Each number is 500 + 40 x the weight over its row's rms, rounded and kept within 0 to 999. Layers, rows and columns count from 0. Numbers have three digits each. The size before them is the row's rms in percent of the matrix's.

# up: layer 4 MLP up, 1024x256, rms 0.193, rows 307-406, columns 0-63
# down: layer 4 MLP down (transposed), 1024x256, rms 0.0941, rows 307-406, columns 0-63
up307 091:533539497471544383532562536533526490478510497513521481447527563449542542504486477458563535511528414478501515539515532485653465550486598473498530490490519498482497487567497503496442496527509535
down307 099:468526510478457482438481552480476456461431473480409527535481535511482455501472500498433485462509476479468565507462529444465492506440480483499453490496549596561508507452508486440554469515454556
up308 095:525510434514488499507447428507486525505485575477443456597551512526467511548481522415452532509499494519493532476466526494525528430486394512547487538469486466504492486393473500552553595472574533
down308 090:460514507523522419472497563454484492467466476441523453490518449502444466528518444503460513528561474425477465504558463557555480544508493509462478402503504566572470472536475491462501495476484502
up309 099:562501499422496536565448507480487521529481468513506464501478527482451533536539515563453444523536532414543489534576462521505550501541504570504521512492473482541432518583501535455562469521453459
down309 108:470521518563515492474440460509472435465485478540544535529463486529507503441458389498541506474500521567470477516471537422524519491469515400564523529515480473522559479471504499480447446464525586
up310 116:480457462508458408506480537515493532453452500467498560521417471453500510532462468447446501552462499534499505531497495491504539510428544478498515462433573526433515456501528521491487538521449505
down310 104:579540495432492486489534561553482468462497526435499480447474411517484472504475456485465565490460432521515513482505546532475564469510527549515519475509375568452453543472441488487512447448543549
up311 095:472460514461506493485512473413535577508424464429545492462498530484502496522532482540512506505454483478443495482473476531447503497505473524450444471492550562584497494424477460538496568534497422
down311 099:580466538523525566515469498496539434546441586509498493469546560477431595521464522537418479480537458519471559480549509526491495566528533472455519521527453463416523515542459521525517477426576522
up312 093:515520469525558423541477497450465501489522499445500498455489513511477578492563556490496493460564519481425529522420491438480562472505463580507468491494444506507540580438546491470527447545511534
down312 096:540465475486414476533547445470446532486470471465557519457490460499520482486422591510541544472536481456503472492531508490533537562547492474502532555489531580478510486426510516527491527448467594
up313 095:489473571498521418525375552426483519458547445471430478510454454556560434540524429440510518419441533495555453440480554479521502498518515567470565460522487432480480573536432523488520499540525489
down313 097:441526430466586595474530542547489483490514520512467512461538493540505512506489510446532543533496507536532494564506517493476499440477517479516543474529539480558440522506549437525492556486524428
up314 099:480555504537553468517544507415502461477548473495489513533488552520546419510465543514512440506509524566516501484513484553476477442457554485468585490513529438523486488510456571426431482455548538
down314 095:476478453546521516482511462548459493415517454549494523604501471602502479444487532504522517490474524524451494464493537556561513468518543465539572456508498496517454495575549507523480427510494550
up315 111:531476482530406514555488550478569459553443537480467524510449529505491495525587535515489474516544419483458474501524531513545591583447512453506516484465474481538500543544463440447572513484586471
down315 106:492526505489476494542522489441491471514485521512525508526502470421512510382443511458530533504542505570600522562632479441547553483504467509534476615506492558465518500545491579475550512535510550
up316 112:457502525512546470591438574511524513525512502511441482538541494408466481505451463518502455578476450516456485496418524486522494486431518496472501427435467477417414552511538463499514549520433518
down316 091:478551459499486568513537536535557480484504436515528551513502530554532481493541501494487458540498515545521501568503457463430529493514479557578478478552537492482526526590511563467557523530492441
up317 086:502537506425499580516561538580493524489512497476507465475481473456469514497497543471452485489454533498459436500490552458532516400526479495586478544466459478563535494571448448570531510478486491
down317 102:496547528567514452473474460514535481455492497515477486584568565575516528497517507427470490534471579492445522483455506525534470542500484484491480442502507446523518529494485464591507498540550517
up318 100:478512490505575476495493454480502524504521470429472470458442568496544504533494546527535566509456490528509539506568499517545540508455459517458433493575472483487425506521498539515526533542480499
down318 095:551535456542557486456472446500515501518532506478482555530589463536613542515437435474506468463561482443539594527517522583503506519547531556469529521506511444543473502460502547508481536416526544
up319 098:547466466500460531468466515469489548484503519429543472492437531535399510466564489555448451460414499484492497552496491496503500488520479445487452507507478476498475512500524421529467587504420483
down319 101:509465546474529521531449529468515494458526496566526581520463578512515483496464462554609469460490555574520523528482532556503498493545574473475495508451419460533501496486557502473510465462460544
up320 094:451506480567477504559536528457498519513559566530468483515525493472485546517511464434513482519499546524507534531464473513506534483482491539469501503619511542451506447505509488546485520509495474
down320 100:478519572432422512429529581536509624491551494505428532485503570512593500492504474481530495561522412441477468452432500516485568449498557472551575560492550449507489574534431477572600523561494543
up321 101:462476502529457488517497459532490533484489441515532507447521483538455436515565500475471489421514461496472559505475546473588510482459435514453517457573523542548535518467475457484438531506482509
down321 100:473512487559536484580564507463507468560484505466526505464518575474525520505503445484511481490581588546476477434431541485495473481488475566455506499475494476472467503424483535410564436461532456
up322 110:521509498465547543537560529487500505525513471553508530527472535524545442519531462524524476451519481449554483484457452556463481462488528505478482533481531501573542513590492592535505490557432528
down322 106:455520536453553510559557468488514454510509508472545529423440535432521492507480542522446468553517495513431604529470481429502466490559517466520484446553477534474467381434532459487451500491534528
up323 109:503502478487458482561577543429556474461517523440467540542487456504434520473449496531527525550475518527491453558444530538429587474565451432407523493480510489531523620525556455443488506520529485
down323 104:544523517502468478425519501531514532534441473467486491534483504445483567481511483509492437439489470468430540479513463481529546485524531444465557481522518471445567512498448471456516424536529467
up324 094:492495421463530478498560455493511485521541432503462492591495513466460531514506553532465509424511501490536475518518504493582503513421549461501432454562460451441523556486438536487521540475517533
down324 097:513549484489525511435500555538477505471609489451526433476448478482457542445536536519485496473499516499471518527480494442508446501495525481429595523464495494538450483509526495489508560539444428
up325 107:447475521433506464473469489518485475511483518450434443470600462560537514500503478498475528513500510551460555602598477463418514531513520440551482530527578544471432513456533507508501515520491427
down325 110:492488591492503443532521510480511458447535474414517503543530459496460475536538427493501478490481446419520478485523423532479585515506543538571468512542446556536504437514490403567515509537457479
up326 096:500519583571421469485514512515489578495485502430533489503479505414465549505491461510535546526479549556514531506516467539560472519556554535529516538492500514475463514517525445555440455566448507
down326 100:483558524525501534605505540529524548452498466554505468504536480493526495527489477507492536443459527505542468469525509491512485534447515526581472526447532471512518419468464512507496470529509500
up327 087:526565472601507497532598519485492484446541498536454465578496520488547444563495505477444547537536440536532491578516508475506550523544471555568576495481489489453511456516497479476445558541478448
down327 096:492483471436458518530441562483546468501456523454433490553458554534527555513527494530541541538422516512511457515516467512501404456525471459475523485552554499428482561496519512514525408436490502
up328 099:506471496531492505527520502580453563539508502412506498567558527535505517523544384472509416562497487512486500514498480478451519492473463523523478545502432478485415504529511400539547469555494523
down328 099:496440546451541474444448519515508493532497462438505491450490473482485489534531474491426527448484530464560542543511476485496469477636441505562462523535551573511461541513492492527503484473386471
up329 103:540492485525559491539513488553457493488500458468535518453519509470508540545550565470521526408503524546467500470519481419527501563538470496518453537515531503492587567517556472444442478527515417
down329 099:476572535469490465475566458517516454423525506529505533510505445516517480456468489489568531439509512504491451525496532492545515580592520539469521533514549523539484566505565491513527419485538522
up330 100:499466432495507541528544497493433454470483496448509493502514481417558457410508497466463573553457553569541520454518518548486532523473505541500533496540456511563491495500530478579489555547447491
down330 099:496482588514485560512458502502492548487524453520535512526502559524547548492489504457578497478520510566545506446453543535475456556562469547528481517533534494461521508570431580477515487504451448
up331 104:509427573545476490505437534499549458532534486462520522449468506477540489476395437483501540461478598490460467504503539534473468500553474501578528442561510441499426478409456489483512547481545514
down331 102:505540565511516488499491504535541516492479586484508520543527437397492519469529442510429443498503470551558568517523528528528482419512516454524498465501557543532529525485549476541513454513386589
up332 110:586504441463510477522562537501473572476534537473542547572492511519459496548553553525461479483542532556475514557487434542449496488525434488480482472531513548485544510522494485530495525490506511
down332 106:554531480522497429514529492488444570530486498563526514426428447518469512482469483447436513505490504541442416501500474535530463412508567549514493513485404578446458448553537475479539494481447548
up333 096:582535487526515539524504486491507482471479505537548578478525499478519501514485512458456506527564487509565497507540483479505456507468547490544595531561525572592540523438558464438470534516476495
down333 099:501538487483515573574472532532550581517515516481491456465590546528450521478486476559563454469560542517497505506518479509546564526429565478530555488547447504557512528512465491437522437470458529
up334 090:470409560445491476463465511545549557546498524428446534483579551505488458539465437470543513524499485480474527509519482532556453520538492505435453515461489529493539559516487540436468451451551565
down334 097:527482516495585494435509420435479525470518526491568482475479510495447457447579487511552491531511469531435497503501437462547523502452547519510485476510482480506424509406594453568516498439474568
up335 093:501523419439430449534528439529495460472473490438553514528477486514455509494544577548486516439422455491518520488513516541456518524438503491497473518564445462518453509587463512525542545441451478
down335 096:452494470486517594574508506542442521485416410539446561532489573465521526547470532500570574508503478467460412477498476505535449428506525471525505492561477500502567523514482569520481552488523520
up336 100:500507550443484528538566508520515497566456489405414465468521465425520462511500491439487529554466440513524515427537585534414485505485534512465510477490538511457530520497500440468514523410448498
down336 100:547442487491426435490496492476583464488421538497490593524499549436563471475514556471482517486471483583508410537525501505502473416542514484530517434510522475508507472498450402536552516475524464
up337 090:574476590473506506475427438603484506486511484525486531514498501435519533503493538506579523408491457586529520527584566537447553557441516601467500488479480552558471511486486431499539517446528506
down337 098:511516487502445530537497513450488544403514542499527487516468479535502483538523459443522497490567561473465581430473481515500505512462446552523514537536463507387595551493449538497454515517475506
up338 085:494493515586521473491447479550492594433524515516471503492546464487525483494499559513473497500521498515525441497579464514464494453518514469512494467459459533494546525491450520504496489412505559
down338 086:582533502505464453525533447481478483541504452519546538419498468500507516526533507464448419443484517453502462451430430389439480481535444538489464460462497477546481460576481478505507471492469480
up339 095:485458560488460469486515503542490470456523519570507509565508497461566475583482495494536528477527526473503546490480494485495466531483414581541568430515557538513502523460477493500491507489465411
down339 106:556576528421451505487537485473542403506470473476459547506522491430480579485495444510437536430528508570446505472525467535540489550537452530481483465469559494498477472468511427461553477488514531
up340 096:477437416489528462531517548506471427517537513511420516523508530522502467460532519543472514466440483411484485561592438470529502488504492498465481457543556540520499496520413503487574440511562487
down340 093:492510463554469531534515518524527461545484548434568454491516486466564516478427509496488478565535486544472502518468457438480568481593506496507497560503559424500509503507476510544521507507453556
up341 080:485437465460496506477533529484439503579413511442513590471548497514526509482506549491450506492464399534495514492530528502499533510457414558496548492433456475529519541501576481573469481486537564
down341 094:450439516496544456545431483542502571549593452483531446483522531464459531518513449508469558558497586526554471476519483469411448514494520478521461504438541526472502524513426509479523524537538472
up342 095:527480467539499562471541474475519531501449460454506467496417509467453485476566473497510525518486560516481432536496404504531539504509456423491509449609480513518498563476437493486506547487511490
down342 093:440502567436437467445502477441481461459535483447447538471537476540521543425492506476517469519505471492469535482507446489479473571557530502580494515489494444554547501487504483484572445531465554
up343 106:471411474546478541553517456505509499484477552512524495448551455505543572510464564501507585552558497522499467507524533509489508554524503522582494566415442433504487481481510465474526449476550532
down343 088:515522524478480488538537517540452507531489544546532519485510479575454505579536572534507504487542490500538474509502424489393549486550508557511551494537420530486528446540464494571552534508430524
up344 096:504476564471563501522480432517510462479457398445475518575517537442502487492485506437559472499508570498597418496517423491548567500489498452514501527584514517474516472472536431476475532527449573
down344 094:500477493536519579404594513507471465437558502454499428428484502475573460424436466446444524456531417489501544535528544524501495520523529485563549510488500521505510543480529454456495464508484499
up345 103:489507495462566541462498473590475478491507477488486465532485462551564474516485419518541479475500503495489562430528455468464544501435549538507564545513583516448554559595480467485372574447446474
down345 096:574518548463509467538462495435493487534507543477533435468482477477510503509536563394508437505507545501475472506478527525498458455434460477433584533448449497443540486515443534447514512537492446
up346 113:511493446450466497564561486452496495470478477512511435464458472469514504511550532555489513476552449450549498459510498422522540550441418519513493527427428569498461553479476511533470484533482495
down346 102:557488464556527565437512503455464555413571485439476433462503479500500520499475422475455452475537506497464540483432450489539426453504581485498615489438437432505475496492517458451460433498534522
up347 102:554490569485509497468515544477548536443364508494447499498550526457506582567529463550525468552531578486506479525435521390409511432450500471503414510511499499475501529536540541503516550453480422
down347 101:550443451451499501556431468427494541463473546564464509491472547511518533479497544547519465471550491482446480496543574498498525473565495478510510519436512478514530435534496557511461518520530418
up348 106:487485557585538548482490467467508574492516529587537503535494481472495535536590555478516551423498472519558568529531510484491508497472482516537454601497487536508487460456436523512538509554470565
down348 096:529421483539476479479465545519472566478513533553535527485539514420465540487493471438573501491496496490416438520522573502494536538487525479497469423431581418482469489537459571465502489439483551
up349 104:525481521475502480470525485489475547482472427474477526494522561568529521535469561431485525477451517540508608571571503529475509561504428483494490434481463527497490526476538522497487566467535446
down349 098:502521497453477470528459478490535530452494442474471506463448509459475528410474479457528468550526572467479545493462535644471547541508508486486512515533427493518529477501474534479464529507510535
up350 095:504483461507449546487553477527547450507497488514447526504522523533463488598527443492495462449514482469572565487460467557497439536455416484428537435487545493475548568523489480540499515494461471
down350 099:557509533532549457467465403502525459507493524484516463521498516543538505470487449525489450427511468551522512518631573506486500506497527434505549486448455462463471511425482523468491489473590490
up351 084:521454529548521565532451488458470490542436522511497519484502575463486518502537529447481539472514423489462563526454509510531494557458564510435479458549485493547587550490504510481486462533522538
down351 094:531589431522515473501447455523549512503491435558517468602512476499521514451583455486593523418532490538482497436501530509467572502460525434536544520524497469454458465526517490464516495512555531
up352 106:459507509483546511505505460490497526500493487508463486449450428520446551548430535513485509477516526504489485491511492425494601516535514516514456487497493499431433558563511506486446499520484475
down352 098:501552495544544505458469457471475474532448526536453572521490501543545470539527492501477536542567529467510497468503500489504486495472544506519454494463570517408531502503446523480488480577494513
up353 089:471458512445515481479568471472556486451513441507487569564520524648520483526462603501530506507496547553536498501465514590497491464422465523490583515483556506526517567534518466530465450512496474
down353 094:499496485508555512508522565461501447508513515462500499569476516527475497554537515483425518508405477472531503496502562538425506490472524464479511534467438484549509515433477415514465492530483499
up354 110:567469444487545468528505557516525550571502450445512559555483510491520503523491516513425509525532452500511546525523454498579581469463456497542507523514519474490499551555414441484483492476435501
down354 102:495487494475491449497482561405506425443478439437495505500575492500511489464521466508533462522451526515554463490456468559467530485535538489521533581494454488567449476511513506443445480552501534
up355 108:550502504498549462584490465580531494539426481540486434491445489488493434500515535546496504512539552508527457500536475498477489526509431532547488551497470544485520432532443436489529449515493531
down355 107:510497529492490475484558439556487532483461491522492427477465426521455504559422533499514561516544481489500518443448523507457505504472395530474451448491466518530485428458418447496508464498511510
up356 108:580502437485499541502511582459447593529547492490472450516491520475542517525471519501486417523428553449472499487493473509511521550515460541449503574497489448524567458564499555456466519478579540
down356 104:436516435557525533511512523501501473506506504457483471431484461469474463454484503545545458518480538520508485463502550473487476527443522506409488486501562515468544472490540538477475498451502505
up357 099:525467514552455520435492442517480496532542507425524528521550497460467493500477498464550530471511478453476449560446489517535528478527501474523516471480533546497535507440455465499463501537528559
down357 101:458440540533466477525458452527530444513471525493499564538506477490503439460544567442507537521439524451569539485527526452515524543502457533523452489524456540462507487484553539451488484510455573
up358 089:457522490548465510492526463531478441487479508525468499416503434488465450554478514497452548449518497551496444536512431497570547527542478534474466509446554496491529550509495476500466519447463526
down358 092:484443509455490557539475444424545550465492484438456438539431558468448515551581519552522489484506472533587508503447469483519513472561476533516501496516516453504511481507518462564548549543445528
up359 092:535487472485430561522490423506507408515568454394513511456532533562432534434500409452498487536544522450540479517511491577489476432485517550449543469539508474581605592495499454565454518458495466
down359 099:458510483455453508528411459590518472520459465509533478511520455489472470520522489466499539439570434458496514535492473433505485500557484505486548557519540438490542473459419562502474508492470547
up360 113:532454524465512568486546599512523478437559515493552511510467427455561500466542473497491441443489558512539549546433471481522495570474439560512496526561580493477486453528507501370524477587514581
down360 109:455543439485489502517477474498520468462535482437598496492485473467515541485468505462501532418477425484626463535569576434514470563532485496582568468540562499505536528561480576468524524596424550
up361 091:497577565485436494541481475503512618562551461490516552544531474500449545504522545476498522498507585554565506556505521481464518602486434457450527484473520456551490503479403478467526519580543474
down361 099:525512526454513512532489542570549535501518503617527451550520489507543538521472494508432443496407545447519529502476458488481480570509475471533504545512513504528500468471505450482491462528492526
up362 104:563460517499536510503522460559496480525496490559521471430467479461493480546570440496549463469450552517471536464447562528439481494463432494475485474536496564476617589522511523555525524466476451
down362 096:519513564517519504469474504511481573503439501537486564533448473561523456492572498542492453438501436532497479492467528467454495424381532553458496513480562535471491586442469465465476435411478442
up363 094:473467483461484524461491541549451508441498424433533514482505516536515478447505495513478501495508454430458504558575534503436487566562519531516372570512517489556436511489560421575474575434544464
down363 099:464569485493482461564611483512465563563529465484506518521459464485500470527525513534496532480514471542502509526515512509540529523459490424480562387464476454543502518472497545552484471524539518
up364 101:526472531453547543508398455520468478572515463594505517504463462518449558507550442487399580436481479516506477498546444550442488442450452431484499470438526494497540428505544497484500530494487489
down364 089:514494486571612487511451470489501529510428438456558500504513517476468476448517471557495488528495612521493501506474526584453475508511491526570519498481548386468535518540416498459467434473555528
up365 093:524505504531375539501451541479510556526542560585458518502552566498587572505479574529556549484500456553548439463572438447428528534514439537472557446466529497511516588515408419459543538470518510
down365 092:443530486488491503566546528466529475496454508579479484520534423517563544567509510462526427478553476508579546496470445437504464510516474495489519498494498541539519440514492508547548477457448463
up366 099:477502564509537479533467427523471475496457536495485514467476529546438458473539479480466462445477528396505460506498495537449530467510445482598452534507544495485497462510504492527458496555493516
down366 097:506485548421484502458480509592500453512470558532537416515507458388590501508469511475476433540517510486551535487504410553532491525438493407480483538472405493551554518506483488482492405542495519
up367 095:556529510500481513524516496557503505431545495547507397493488501517440452528497498476506537515565514523470486560558524481553561415433450547481457537519476460514532513584510457452519534450478561
down367 101:464456474465489507403500423548529421488535497562574527509474570478575480459528526496451530514404542490539533465510517504490536523465483439527437491469481619458461523457469592475510537473544567
up368 114:544499436541455452494486482534458442492528448454397532429551470484480508575513467456489486555470571529538484438443462410512558489541513490510491458496447526520375570518531550526503515518491514
down368 100:518443534518507509497446472480470487474466454515495522490486544386429466511548500460502508514536543453485449388426464554441488457488477522505464548442535527462508541545442487502472433516552507
up369 091:498493466497404491447496471529516521470539449425493540519559495532489480532540608532520463474489438390465481484535521518488514549543443484467571509537536491573531539433547498475450482435490549
down369 086:477497513513515530491495580543569552508521504458490473504564452414598530523438435489562482499533515529562501493484497551413511508494505448460444538459479487552549469467445466482540482462501523
up370 081:537581480490531520506479494555518484467448446521506534517479494472459482501492550463503553520475500504496500519480490497489491535510485451512446484513437554416471480581531544512479566491459491
down370 095:496511458545472511514415471483457426530543532519449492458459496513538539529499526564447472510467462485490493507498428522462514527512488521505524487491465505469564505493475422514438443496527496
up371 104:521510474475459485562475542545544473468492493480504489507481533436556524537532545502577517529376521447531455500544527447509475467457534521504464535447510508482485496474456487490471513525531523
down371 095:499504538428441533521427493476555499519482534474441554452523506466453450411526490488465483525476500499466540513519552507560554461511528496537461529534537525498478553460524449588482475569475508
up372 087:438529487449469460532513495513536489505593482496496525559478471540488468495465532476517542599540556478447532532511559472526507517436459450481529573531568489514492520498421477462507533527498419
down372 100:556457451549510530529501527503457477518451455404500519412480501500498463504562445492503492452551484461504510478408499485513462438520451518533543526462524517509481536520493531560468483441500528
up373 103:541542519433514494431492463512474553521497505453498515495511452447464617474475526561498507500443578520535565589495533437497481507479470472552513496504557454489519515477601572508512546498557473
down373 104:466580536517498529470439506439464529554466507452456499467412497463425434548502463532480540505505542476486558501559550456503539481501505515562492490550508528447555513475484500514484414529490500
up374 107:536425547471509527523461516489522575463541474550538564470482532553523457498498461446448457485569539496488445496451486525582500489526452451548466472471472536520435511571531499547533495582499501
down374 105:532526515504521465472467614548475481554446463492471498566420434476465517535566470461418533454464578531494497476441499498464530485532534490537476570467511451508516542542540524523575514545509554
up375 123:465517428513572459505443559518470512464499484419464535541500447552529538501526509472512487478560433557495457510520493510520510508531541501483544503473482458529448536458518495515436497510453573
down375 099:503564471485514481494486474541431538503459537576477507506439539528549604512512509541541483480482486489550440505471564563573480511541478587471501510494516524528530413496583448494499467472492484
up376 115:457470464475528471496532533462507491497570512497443473473579482534568542515512508384433466503472527450480496477463412493490490481491464528527481547439535549499472438502416494489474571487493498
down376 107:484460479530564507532486522567581554477506497481581538488473575551507580484552427541435470514446458471442502468514553550501466432488558453501486484534502534440544500483583524523511508517567514
up377 095:492514491478557540454504493528542575562448439515443539488546525555516462465450483556482478539448432543531544468539557496462510481566493440441505516453488558461489456524429516547505515496508580
down377 097:538489547548553450451503545431484556516577491509457474521538474487511425558535551475525572481534497584470404521504467510516511493542504491421533552453452467568477481478496520497492522465518494
up378 083:438502459518481412553505503494460532444514451539482483495577530498477470513485542485529532498474526461508559558536548507463544500549495515444440472494429500491501547464599538498519490492428476
down378 095:560474522491469500491577551472476530510490546465551547448481513561546531468486584512549505558490504507444445501511506418398536473477474511480499462380529549533559556519460432563445460474491525
up379 092:453482546470549465462454444539500499572481431427516472482544527446449487518494569480468540475542553520591527515449513548568428506457468454431555499550539489569524506521531440482463479473484497
down379 093:459455450539507527519504516443473537515495483561489509500509570522406500486493468539525489508445589528447482423516539459530469519479506488552486502513518520469542524506490423396499465548480539
up380 095:480472506442516602489515483486545499443551463520455486484505482572500462501550527433487582496491493431420479458510567442511499494571469446482471502495541554536550508446598473436467516502472511
down380 097:437502561481439508514486518537475476491468464380482448544511468531478479449535573511510541529498547497467560492516485493542519563481485460518430531522466492523458542439511510480492500483461488
up381 100:529486445526463528503474510501517574477502476507489495582547525452484611572516509464437421524457446553550484467501497482457466490524500418538471439414581475513492507504458563563465436520526536
down381 098:413534512498466462458492576535545521481562528441512530468503403504526472499474487471451491511507482509513530545532503562523491487471533454509459518511461594552529493548482520436491483554506499
up382 107:522537485510453527512510554560551612524523557519504498390489390451461574500486492474468451538520467462489519451524493505576550502489476466418433535544528505457523482549506471499490511485531528
down382 107:461460550566421528489514528425594455516466542468514491440511572395513451492484562495489532486480545495455459496500487485465470415480500501522546470533548501438509555562545411509527451419544431
up383 097:564545507618541524443468476564491496529436453467533478577544449543554494484478527485517446477487507522495429446481420541463533518476500476522565544468537495448496510530513458507536465492483581
down383 101:494456529512479485524481500492501540532481468477480484504389458486559459529538414493463466517444485524557510475449491471540454579406513448459548563482503496558531431485544491528532535461479577
up384 110:464516524538497451483484587550477543469456514482404547578514566441533494487503566476523559498498509557483534497523512505571522591429446479479502453526511473456527547483443482592518523495551463
down384 117:470526518516533470511535531466449468433505519499419515525551474454518454537492580520512488534499494441550544502565431545510463571477500489561551474484545584506442481565460437503490482494587474
up385 095:558445531429461459456599532493434583526542487546438527550568517549512474485510496535480612475455512502555469522521436427541504520502501511479481541456496505483490479564553511471516545550498500
down385 098:557490533505547498535475456488508542517437481431583537478483474461506606560480514459540516476503539543410471441532508512495489574500520479449476468430455588483504504488514467530508511489479546
up386 095:555447466532569560485493564470525492458471434355473465589503520572561501507543539508510540513581565482491434455491482413490512474504545440511520516486574559502486525552509441493556490513442570
down386 103:489545477422509508476470501475478497465497543460429550436562478518495502421453506494472402560489526456481439457537520490540467577552533565381471502515550497521485490493550548533435525526471473
up387 087:536507495530517399529428443480502547563473457475445553504533557488571464444527552528563476532512481482552486503500496565538474572459523468468553485437471539501495568420465431515457451526500500
down387 090:501502507511490551460539487483474493487537527419504475470580452550436488475554396465450465525527503508477482552445514474512527462525510527520495464561437535526461524516504525496517539513455564
up388 089:575514455527503552564503455474524510440487533539531501467551545474489540542455518437554504471545485585540503504522516515602419524476470516463541481472515528487440498433513479449456561558548507
down388 093:500489549437510551421536424512443520490449501534545530508492523492492533485475479463514486390509436522482460501535496553499444437473502504492582510493476570480516471456510463531515487521457462
up389 108:471466440464504493523511498501424417482483460594529452494499451407549587454457577504550524542533526430467480468454481521504516503501536500580512546449422492532464497563490514454466520487552494
down389 101:477548474507450514538528484481485507471389517480474509540482532504559492559524489550521513519524541496547507562539533510469549436513522484541569553455531491518498461445503564498534460435494475
up390 117:523484518500447505489553498536488472489501450490387474429487498560426525514478576485455535426518488564549485547504454447523503477500473550441508459427594533464544572551494482512513540487458520
down390 113:480522458495452572496529494557518438493504541494444492547544449498500478487593528543525479531562495491564472458457471466490476488493458504479518546479485553577526484496496466480526481429478526
up391 121:466506492607528527428478501488548473459461476529410507507492440453486497434531486543516523491484534462455514491503424498444539527464500517498506544468458537476478535553506440428439552519469401
down391 098:490451480461506463529541498521526485496498551442486499502537443504470481533464494485538441494463489458513473489534555470459509522497454493455491567511493521465504579465505550546444588466548470
up392 101:454500443529543508487525467551559429449562563486483480474489570525466485501512449492494528466527510529553507540478515585490554508496513449544506520494477566456442464516485499498412460575537540
down392 102:479505479551518540474441457523539563490499536476453523509505528488487436458462505474452494488466523498529493503544525531442524525488500496418517485514449468505493537438465504394456500541507500
up393 089:537522501567526512563502474563533482460498501540461511478472501494489546561428529486497437487512436473562589553467451522492527508547536564471492517500508495556452444531521555451479547496506506
down393 093:482475453631492505473463525470507490438443520478441492442470461462455453552536430515538514452490458503475438488464452525534557472542532502523477513516540522478520410532484507508506488489497559
up394 118:494518503520543513506538512470524554479482538480495516456543521519437448381483487434441546549490500461518509490585436542504520484489431441479440524549503535400569616493570493513494455498498507
down394 112:504497606437451537479514464444439500473508507478489546573391526479506539434479499490483534525512526497506579522479402537533489538410484490480473547572565491524500508495436469482461488434539466
up395 099:500438473500487558502527501500491489561523426533532506479558520420542550519500437555503471504443520423466485441514488425555538455568515534482499501538475577560438519434562479527435496501458447
down395 099:465491469474510459495549502463505475583537474520466538464471474485524500560508459423512514529413524429556458527510501563557520536506550502415465450409554417466496457471511510485442527528561543
up396 097:512495463550455481491496483475476452524488542574511471501481465476563440555526595539504538460501481515509502538498498538513516454510502516517593432442479495481480506506428473474507584531359490
down396 102:461507502490455530458526467448524416448448573559477451534534460390535461536525479539568494441442519491557552495500491456471462583494495503505516562528547501484474465516532457507529489515510475
up397 085:507556577471480564509446485531502469474536521530488448428553468483493524517547519475512560442526476484486416440556484537508514476555513529495513464481520510530501500562480480551492469432515476
down397 099:553487433507518520542481497512539507521517507534492415468476504489537449522553548497477496541432486558527503495449511478516497544440428522423489490547493461527426515468558512507495495482507440
up398 105:514535473489500524463539536456569504442507513498498561516512535505519514501574459511508585518453528471557490502463546532505482491468485489429462526508518541513507527545555543519503466450549518
down398 098:485485518505535530531564478503428474487424501537517521529482484492529478498488519512564474490510516492454471481485562584535524486448516494414492551489493525438575549555485527469461512474575520
up399 091:442514513510546511483465546543456464493553511457456496492497417475466489502519560517571516487446548465552497521439454524511527488499521453473526559516456485484442561517525498477445580461531534
down399 102:494525493499512460442538530523519538519493535468494513511499524490433513538533479483457459539415515447534529495484446512431538485527482547469466472501487432498467457479540494440525401480511566
up400 101:480504518473530592549578532621386551489513478531516528518590501496465491495491472430501503515512610549518514564502532509546480482480490479516490502529498538424448531467480467522532480511511516
down400 104:480479511507470474480433482400564469510539468410515478608439434451494592505513487579482522504478416440437510482505502502472492526438485521503519539522518511603510456491476511502416523490454476
up401 096:408492501449455505582460509472488551507442510492466469488419454455491500513567538504431539526478493490508484508575557448531498460558534562509497523457498545546500485589523470510565477519510496
down401 093:536450438510506531435540460432497465501466477494517557484505507450514513458459406540500435473453466532467549503453435493537464467422579530516524518482492505485543507525570508449604531533525512
up402 110:475470437420543514504551577480481466523482473487429533565457512561624481585501485494547501506453491524474462489530481467536525499528453438509546458483489525478526474472516468505516500531525535
down402 105:599563461462435559466480493511551526523516479517474522556488498498502423584460425514489522515492515476525475443418522480493499406525495466537502522532464521562515494522505522496523534522450471
up403 109:514547537536451553499481466535461562516476502547481472534425555456502513494500474522508550551477524488453505556490477494517494520450453463452544524508536469462383487487514446523550490558506476
down403 100:509504494506490591491460511491606530442480458514501451576523477533526478545454452515527467390532505448432524541570529532505536481519445455499494543502543483489426561484572468493537431493554469
up404 093:511482512536441421521478395486514518514474469515509548488586479416496419550487492524468532588559556456518507468523488539499431565519514410532515504574452518530503574555530486484533549554475437
down404 085:459451479545520495538490579475575536520486493460503473572447485499468486576494431504471495480446508475409532446424460521599477476488503477480556521418498517571550518564489514453409507516469543
up405 095:486505550504485526481413456546467501499465444452528464505528536536443490473520467482492562430449510521540462532516487473427505523465440416523477484609500465525553447573522497523511445509444512
down405 100:460497543494454482487494572486459456495493496444474534461467501464474552455438532549506480565482511519462510421468500538521466491541540456464555428403536378542435490521573528461550531556468474
up406 104:525432540416482459548499554513532493446488492448393506418478494544546486502528468436488518511504445482474489548483559445443558471551423508466527484505397471495463525462493461487458563492443478
down406 095:499481518540430503513498547470567478447532548504443489501447475518463494509431493530503484514499516479502488564451483517509550543485549482541460552463487516598528492487533536490487466425426536